Part of a small language model's weights: 2 heads of 128.
Each number is 500 + 40 x the weight over its row's rms, rounded and kept within 0 to 999. Layers, rows and columns count from 0. Numbers have three digits each. The size before them is the row's rms in percent of the matrix's.

# up: layer 2 MLP up, 704x256, rms 0.0811, rows 12-42, columns 64-127
# down: layer 2 MLP down (transposed), 704x256, rms 0.0517, rows 12-42, columns 64-127
# gate: layer 2 MLP gate, 704x256, rms 0.0853, rows 13-43, columns 64-127
up12 106:518489412542536506510486464434479522480554529495484494599464484463470536499461484569510541489449528477409564436521540429544520540479479405446473494498456451466498509517490442457489543522507544
down12 106:507426458494493481506545496499505530539554529452498480532489453525500481438553483503467550498504501538472565493551511417439572488509567494548533433530592539426526417543446509511491405506505542
gate13 098:471523574479502489531449492500524492438521427504504570462482552494501475481470495572472499481439509516533518475538492573535528467452525485477534437450525516522567522519459566483464464506522491
up13 092:538538503458541457454486442503515519523490534428539441527560500487493545587437518435520496499574550527532497525407538473447508473475463550527483542535492512442493464448543503503512503596481533
down13 095:506436521442539442519519413489490497445441508477555490502531521504500493509428502476414500470503549555550453509485568515429476478543500528566463544501589528524442421400537497537497476569500544
gate14 100:545484546542508594496433528510505522456520507517531515493486497468459488483541467543495508494499450472554519458537485528631538475527468476542470502538488540589537520530547528438452535524443505
up14 101:459428481497500486508497505412448485517487519552561483475489471552478576540474560558475526474481579532479497523485530456423424528534448529483509518525530496484450523463427480496514503459521499
down14 105:530472535470491477457519505457447451455515546481536525508508448494468482522504501489496519512560548447433466507443471484553508458478481462517457510541504496491511509509561519473469460516480481
gate15 096:509448472457518531514503536474598566498553449502519514467479497501480437434500483506520502525505444534528438524534528562502524438519516451547544507515492564569529481523464530478529469502472506
up15 092:460474504510499495511527460538498511461455480459447409612461446470521533435549398539444500531477487480486472566478476512520553512564504459481444526522455510637506483471451490449550482533475433
down15 092:468582543544516492546574433564542476490457511575543421497498504548482532493508496515471408498456457537466571491530519519477491481563442514513535502502542539511449455534476434469532479518531577
gate16 109:456490480566438553549491472461570541536555480523557541488406504548524530541440486509509497523480524544470542476536507621501576470508486560540497455521494545463582518524437471397489528545467470
up16 110:489484551536498506541561503493507577553497444518529535518443494569496454532506526497492539528494490514468502489514544523476467477511526542587502486562517521422505492505465527510547453589461554
down16 110:474465584531524486459538479425506536508470480513554534518513503526568503487469535539474478460494468521540475474486544443506482499525548470455511480525403516495521460551530443537504506519504402
gate17 093:461515454533475424582492476449456525525519423503553527552471491525515506531520460556463565441443519543475516439505499529496471501463385522474500426550516508466500580469416502473599549448494538
up17 094:474504479523502443532478529412505547520553448478527536567443485558518483558528453540522576415440529567483546470528456538534495507457444506471520434519491476506535572535407564489544567480506540
down17 085:457529547452494483516426530464543531450477534480520509491532498474523488485545471455544469502505479489483472526584480498508513496433498431517459515428489495485543467516478471490530504578534533
gate18 094:491496524468496458511473550432491414435536487487494517429507488514518419528494543499578429446557467571529489436488530463545530470460553592508501430480595543443511494496592488477458489544493477
up18 090:529476467547460478502540476514515526457525439499444450526520482508493515446513470474471543495508516462447454541444484558521513456548492521621547523595463574473512494536467546397530445515471501
down18 089:491531504463509448454521472494486469459557450523516485543479547516463448492466528541521511511452535519484542603484502442483467511487534530499492540460530471488442486578551539548545437500533516
gate19 104:487523506512552495518487535503483562419533473381463504491489501428529508479431452460489500425489477604503477527489494461534523569480489527371468399486520441517484504558501517447523507498506449
up19 106:491583464533466506445470490471499493504430526531537509437487511551481559513541545551522397496512504520502560490500464567492496494529465495496492527478533576467512559381496432499470498455472516
down19 104:495470483455515520450476488472490515524463474535513525474517533602497493476467468537518551492495527489515497461543440536506535560436537538507509515463464532518554536564528499518489489536437531
gate20 107:419487578475508453513508514590471469504429527468462514470508495409501546498491483507473491457466485521548524484527462417482550536406504552455507471502545496502522475478549496512504529555505480
up20 096:569517466566461524499423430480535534507587569513640529541456505560486454546492562558526481546496494535563499449489499577556536445572530505518460456507504519489520487467470491477510492476486445
down20 104:476501574563504541469478507520518405548471468453521540439588500465547493500497580486494485493471482463509500530546499400454544469471560545500554474520480497518521530439472450523637453463545474
gate21 106:545458523460464444487529506417499510466465514447520468587483515504515522493474486485515516479441459501532447527475493488503496498484524456511516463544510512465535454501480509488459503557527483
up21 104:432528518438469489500482472603447533544536436549433503571472484465552483518521561460529489496460463476554496422523485498467504480486503504506455486495520498558511434454484555517422473507488490
down21 106:596473439499495539493508490475602553491539587516583486468494525533479517489463468507576576500465485484489559500426461520504546494494487520464471465591484561470550545593463470491534482553464517
gate22 101:447587487582563546543451549403497466522442402446491561493460496500507523566554531554548484500442514523524596539479529495535581497508472482472503450554484444519512510430532452478551541535499456
up22 104:524523524469505452483455478489475517525515542487463468537541522476488406484398504499437529465477492511519506445425497416537452523469552487488502474540540513415491472527501488494436539566540472
down22 101:501462545425547481526452525518478508476524465531512469526512474545513443400436499519409503529475493475483513459413502551435431465562517523567500526561495507512431462476507521454501525523424528
gate23 101:471466527509476540488470478536551542525511498509504513388415577508520537562527481530499420536508494549505506548536546518450528500470437540440533512516507518491522560467474477503531488539551502
up23 102:483551509453500478540485502456423509519511506453434510570550432495519448460500466471490532435440470520539533459494500515527488531537551477553503499558567543498468432439463503496474540496537417
down23 112:499534452505466479578483500483439521531464568490530541508518477477582533512540584513453491508423510450537455519500547455501495516492502570474489505462450475505519478463435451476573523424506459
gate24 101:410544508444436529525607429497508570536500484449456494501525507460566522544548450507471460434437503494578538503550493478505556553464479520534505505524481466537457444536482531521495497529468506
up24 104:474512435499505536463602448538484545576515495481539467523538489480525538540534546573563470445526557497548520497511543433470545523491501526509460524483449445587451445491486477548538437503462495
down24 109:585497455502498475455456555512505463510471500547540464447563479581501534491461476510533528476535525518452561498403492562469422523558480509458517484477510540466532575499476498548501520483542537
gate25 099:476519507487476459401459509494504507513504518491486458561481460532525487486520476521460547539485540541545542475522494523490522449464542500570534514584513508539432473494554490508523515496497445
up25 101:525561469521528488467486519518447565482537522474480520488496505566527560514435493526509474486490554489498524489495456506488546475513513482513472510473434516528516520458544456444439561545488529
down25 095:500460477506490516476525419484502481492497528498458529513493415523455513495491533518473521486521500491546570499422481504489502457498546526498502532559471511514537517456556518497507531540431507
gate26 103:521574518464502565545496477505512472502409502416427478463561545500456478462508523492516520452470505506535500521513463439616551447433447547520540524514476489455477509483496588552529489452502499
up26 100:516550455533560550428504447528516478496450511523545460487547523591512494490483548518478541563569518546515508462471476415510502507438485500530463536493440504494441422496474499532482522492488503
down26 101:503479468486483499494476490481528469577479547458458445564466473460530526537473465536451425452514486553412484514456505490450479517477478412560465510443496483536488479507479414487490532508455501
gate27 100:496477534461504448548494520490516469468451536408429504610485475473460488481448507570490523396540477559537487461568530499489560567486466455455504446556522456550478467556413506468505504467534460
up27 095:531439480473434469525461517452534525568486485481468452545431459454516549473473513498471556465502555490483585500531519483416453548572440506466552466608573514470469496506458505474454465525462487
down27 099:569596444530513461523506489448541509558462534499561489457478552517491487543487490469496481501506550480486578461500506430474538426516478473465504495515547511491484468546425479538452488515508528
gate28 106:470515527419496520447413551455523464477493428510481527470522514546489535474456474484462434544492452572492495493530540521495550544511518519417488469469519529587551510457545475503520530448478468
up28 106:472481420435509516488487484465475483516469437516476504458517512464532517461476542483477531457557512467482523527503448525405493467524491530551505591530537585561442470524421528449495505485534531
down28 100:409485411472486465528571534552473481430560465573629477526576555491547498478419535433467507420527542511543515490481444552557494539500495487511518527502503489516486561529541502489507490505435531
gate29 094:499513509513383398453529548521531490558602524509524518473500519524505563448504553536513435514519494564555428473516509528464461446493485489457585451505513433559481539510544519468482610480412454
up29 107:536543506551392447467522605577563483560529529548547500448478523572520598431513500580483477498471446567478441516562498537497452483468504487483577457419467376546537501509514471488529594471459426
down29 094:480554519495489487444481469475518439556474532476494553515455502537525495452555477486564546465461497467481492518581485514523545541471501443535459491499489446520509525499493396510486556553488529
gate30 098:459447512462486390510516492521479471467438566499501492468534509529560466453451488447472461478507485478521528501566554464500494551516535510515545453501475533485460422522541524396471578534436402
up30 100:510554564529494565490459548529510582551502449495476491602448499512495531465512511466466516514501556498488520489480435520509556429509456485487439482486474451507560457523548444562525428488471520
down30 099:525525515515525519476454504509476449451518493455495478542441524470554500483552434448470514525536497497459546539546537535513527471559460502523525433563491568520555457528428556525446546411465521
gate31 092:508539491453499523486502545526508462478460454508552552453517542475545548470494452488426433539506492586551482453594504507453478511513529560555558516425528553560521532569467458440489507510510483
up31 080:509433457508486570509489488536525406599516513450500500584519558480508488505462504500512523487551461451509498487544493584536502479465502459475581495571549526430443460474507507498524483553499536
down31 086:527490489531511488499481562440513432545527517544436468466493537463473503443417542521510532486475469543568528475447515528478477523505482485510572553560514534482474464518572575501469500580507490
gate32 106:482489585525447556569496520451497501478468477492478489467521511541548497505546480491524516478512512517531592485524431561503542519552448535569583435536498509557624561478417538500539461560444440
up32 111:523446513519474559521477562527532449496476495530458452451540479536521489448518464489514532474517545490524524513584439530537520463551473498547566486497527453543532527478459492494493435535509485
down32 110:554542437527522482524453446608528460489489450494415473491503510489497469505460507436513491464620502490438531466569482508449525495459467494481497528506508504515481571465518491494420558561462480
gate33 107:486553467497491537483472452495526440535452458484470547454421512495533501554560500502472458476494517546518525468554430510480524462488444557476543478451515480519482603488529462442553565495427497
up33 101:507575461528427495473488476512531532545478482505478521499456530466550497589546514556501442517523461506463511437587487444525563513482463504440519472437487462520497560515477397496528616560454499
down33 097:478528545481462542510513505443529470524482523535514503518544490565524496548521491522530503486528435414463509467448584471511518552488534449534485540505476493494522488533496469567526493529621479
gate34 100:493510542544563505569477497522521500478533508508508495524447542585506544543524505490488490517479488555551520479539501455514523483420537502510505419455493524496494520528451456476466514559544497
up34 100:555525489538446518495473450609548575486453568469513460403439522459516528599482513511482440520568459536513541507508442516468472513482548518538512533470502510500523539496462512480461500501530514
down34 107:497483505544407453501507494516505598527493528445496471490529485494500551549516433539465402499489547483464517472515476432409476483451497571473516534472425519489431534523462465468459516558534475
gate35 124:519501502533455524495517446476554462437441527424506438487479515506533459449526476524453494338445483528585496503479448526469492536532549466441517488541533522481527423517492570468480492492488484
up35 143:477473466518515547510523531491542481430520504501489447484437413497470516500526538495540453428461464498498570494508486575556569574561461474549468492581525485497498483586547514422405462521465494
down35 108:505432548531468500542504476511531446452484543523438441467486452509506427477504517495500486465488484484523515497503426558488454565486493493494527499529578519415440479587500474488519433444504490
gate36 099:453456494498490545534503432524498467490465464476499491465505488504557515465501469527444478515501445490544488471522489458538577461476480569538496467521564492538476508455467498510487497435521533
up36 090:489529463450491443528465462513535403469566544550499452513483446458522428449496460495484543499518406526508505443441529475486482456521521550563521548511569557507497484416501439564435427482462494
down36 095:522476474527426579534472435520529469482514521513433478549548448513557482552473535497406512577481430495511474485455473492534579490485486450538572514556569520510561531412489488520475454482406519
gate37 097:529478480512514478476476520507458552430544498525505532534465501478492570453496421550427514445462468566522461462499491549481543470461564469507548450525447545547500502460447503485565585527521447
up37 087:574493475552489474529472560503469549524530564504574507531427530467457510477508463500479451534498436507497527512407497571441503408457581495525489453506524528517483486485479503545499528531445439
down37 096:543497546479533448444538543486438447477501495444449478533527482460480526540475525495540472474591495485487541524527474446531548515509525534514469477535444504492405421400500527492530469529456496
gate38 106:482483513477518539459390486547474545525471515515434524460533600495505541469524477430501422538456484575506546504491480474423433577472461470480516484480512586579558513471493571551531522439532479
up38 105:488485492453491547545426482543476516548473477529452434477482424492460481496514489481559529498430566493537548456483527454547523457500440473475511474461506521507514452510465509501495440542525507
down38 104:509529574478447506513582512494525462483585486553470432566468572511558578529463456468488495491528507469448440478428457506523521507585517540493552512465551474497444458490463499551574483480565490
gate39 102:388465524478505536571518451441546593487510421478557500532442529453496516530520558456468458516422526535513539450494493514403534516501389410535529509512532486501545550540513488513476470531456504
up39 101:524381501541482499471479540572443521477540515481407400514475504551577488518489535497466594446491483475505484482472432502506526494541513505523508460535537509519506506545464592493451441554532505
down39 104:503504415524510511435532578518515509441506452564569536534474552487491503495566524571436494472503504556530451447505544435423529489498514445504503449600463458466449517535457465486487461479487524
gate40 124:419483566434505498532506429433461517511483435444431523586443561476553490534498472499463469444451554536563548469523526459477574518465501501450519477555528483475534476482488504399531515576515450
up40 140:481520536419547567522501480437521478492482499466474524510490549478548486513482522502484449489533469483577535519590470415545582440491590463459495517491534426519502445505545498461506476582482467
down40 106:487520476481458519544518530475484474513468493511497529503481516465530479499532450511532518530599412517399475538518485471528513498497496440537517462447557441468493498484531448498438505557539549
gate41 093:464572453476504528472530475446605547466506517475512537547475565500546503522480509435511448396489476551543504573595500481470517494484598494432433481531461479453507522471522432529526516496514520
up41 095:510548506493408528448434562530525457481535475565474458459487457412498488516493464408422542497541468487564530471509488477501489544530423564553505496482480496533528514492547423485434501488444510
down41 093:491503502469512467468495500501454554451520587466464539447527460507537572471505460496544465505441561540509581551516465502552544465500489480511539515512521496526547501539516484501429493430502558
gate42 100:544515519478634507545413489498466534477517475463535546522481480465485491500475522478494513474549548572539487474485449445512494518456499465526512491495446528492502542509521483446496525557432506
up42 104:484431503522470452455500470454559478486506560495457474447532517524564515533453534473434494466445599466459508502506504550460510497548487444461533436495463442523445533547527516474537450436496475
down42 103:518486475501556524553505533485509549457510498490515542497558493460515565481476539416488450555504481481505381501537524484514491498510407473448501445462465489514495526458520520474600528400484566
gate43 099:484463535461570516544464466460495526512512465461548500536517527471465530502424496542474539519491573560482477516508548544414430480469432519490546450573551501541447501471473511466482541529500515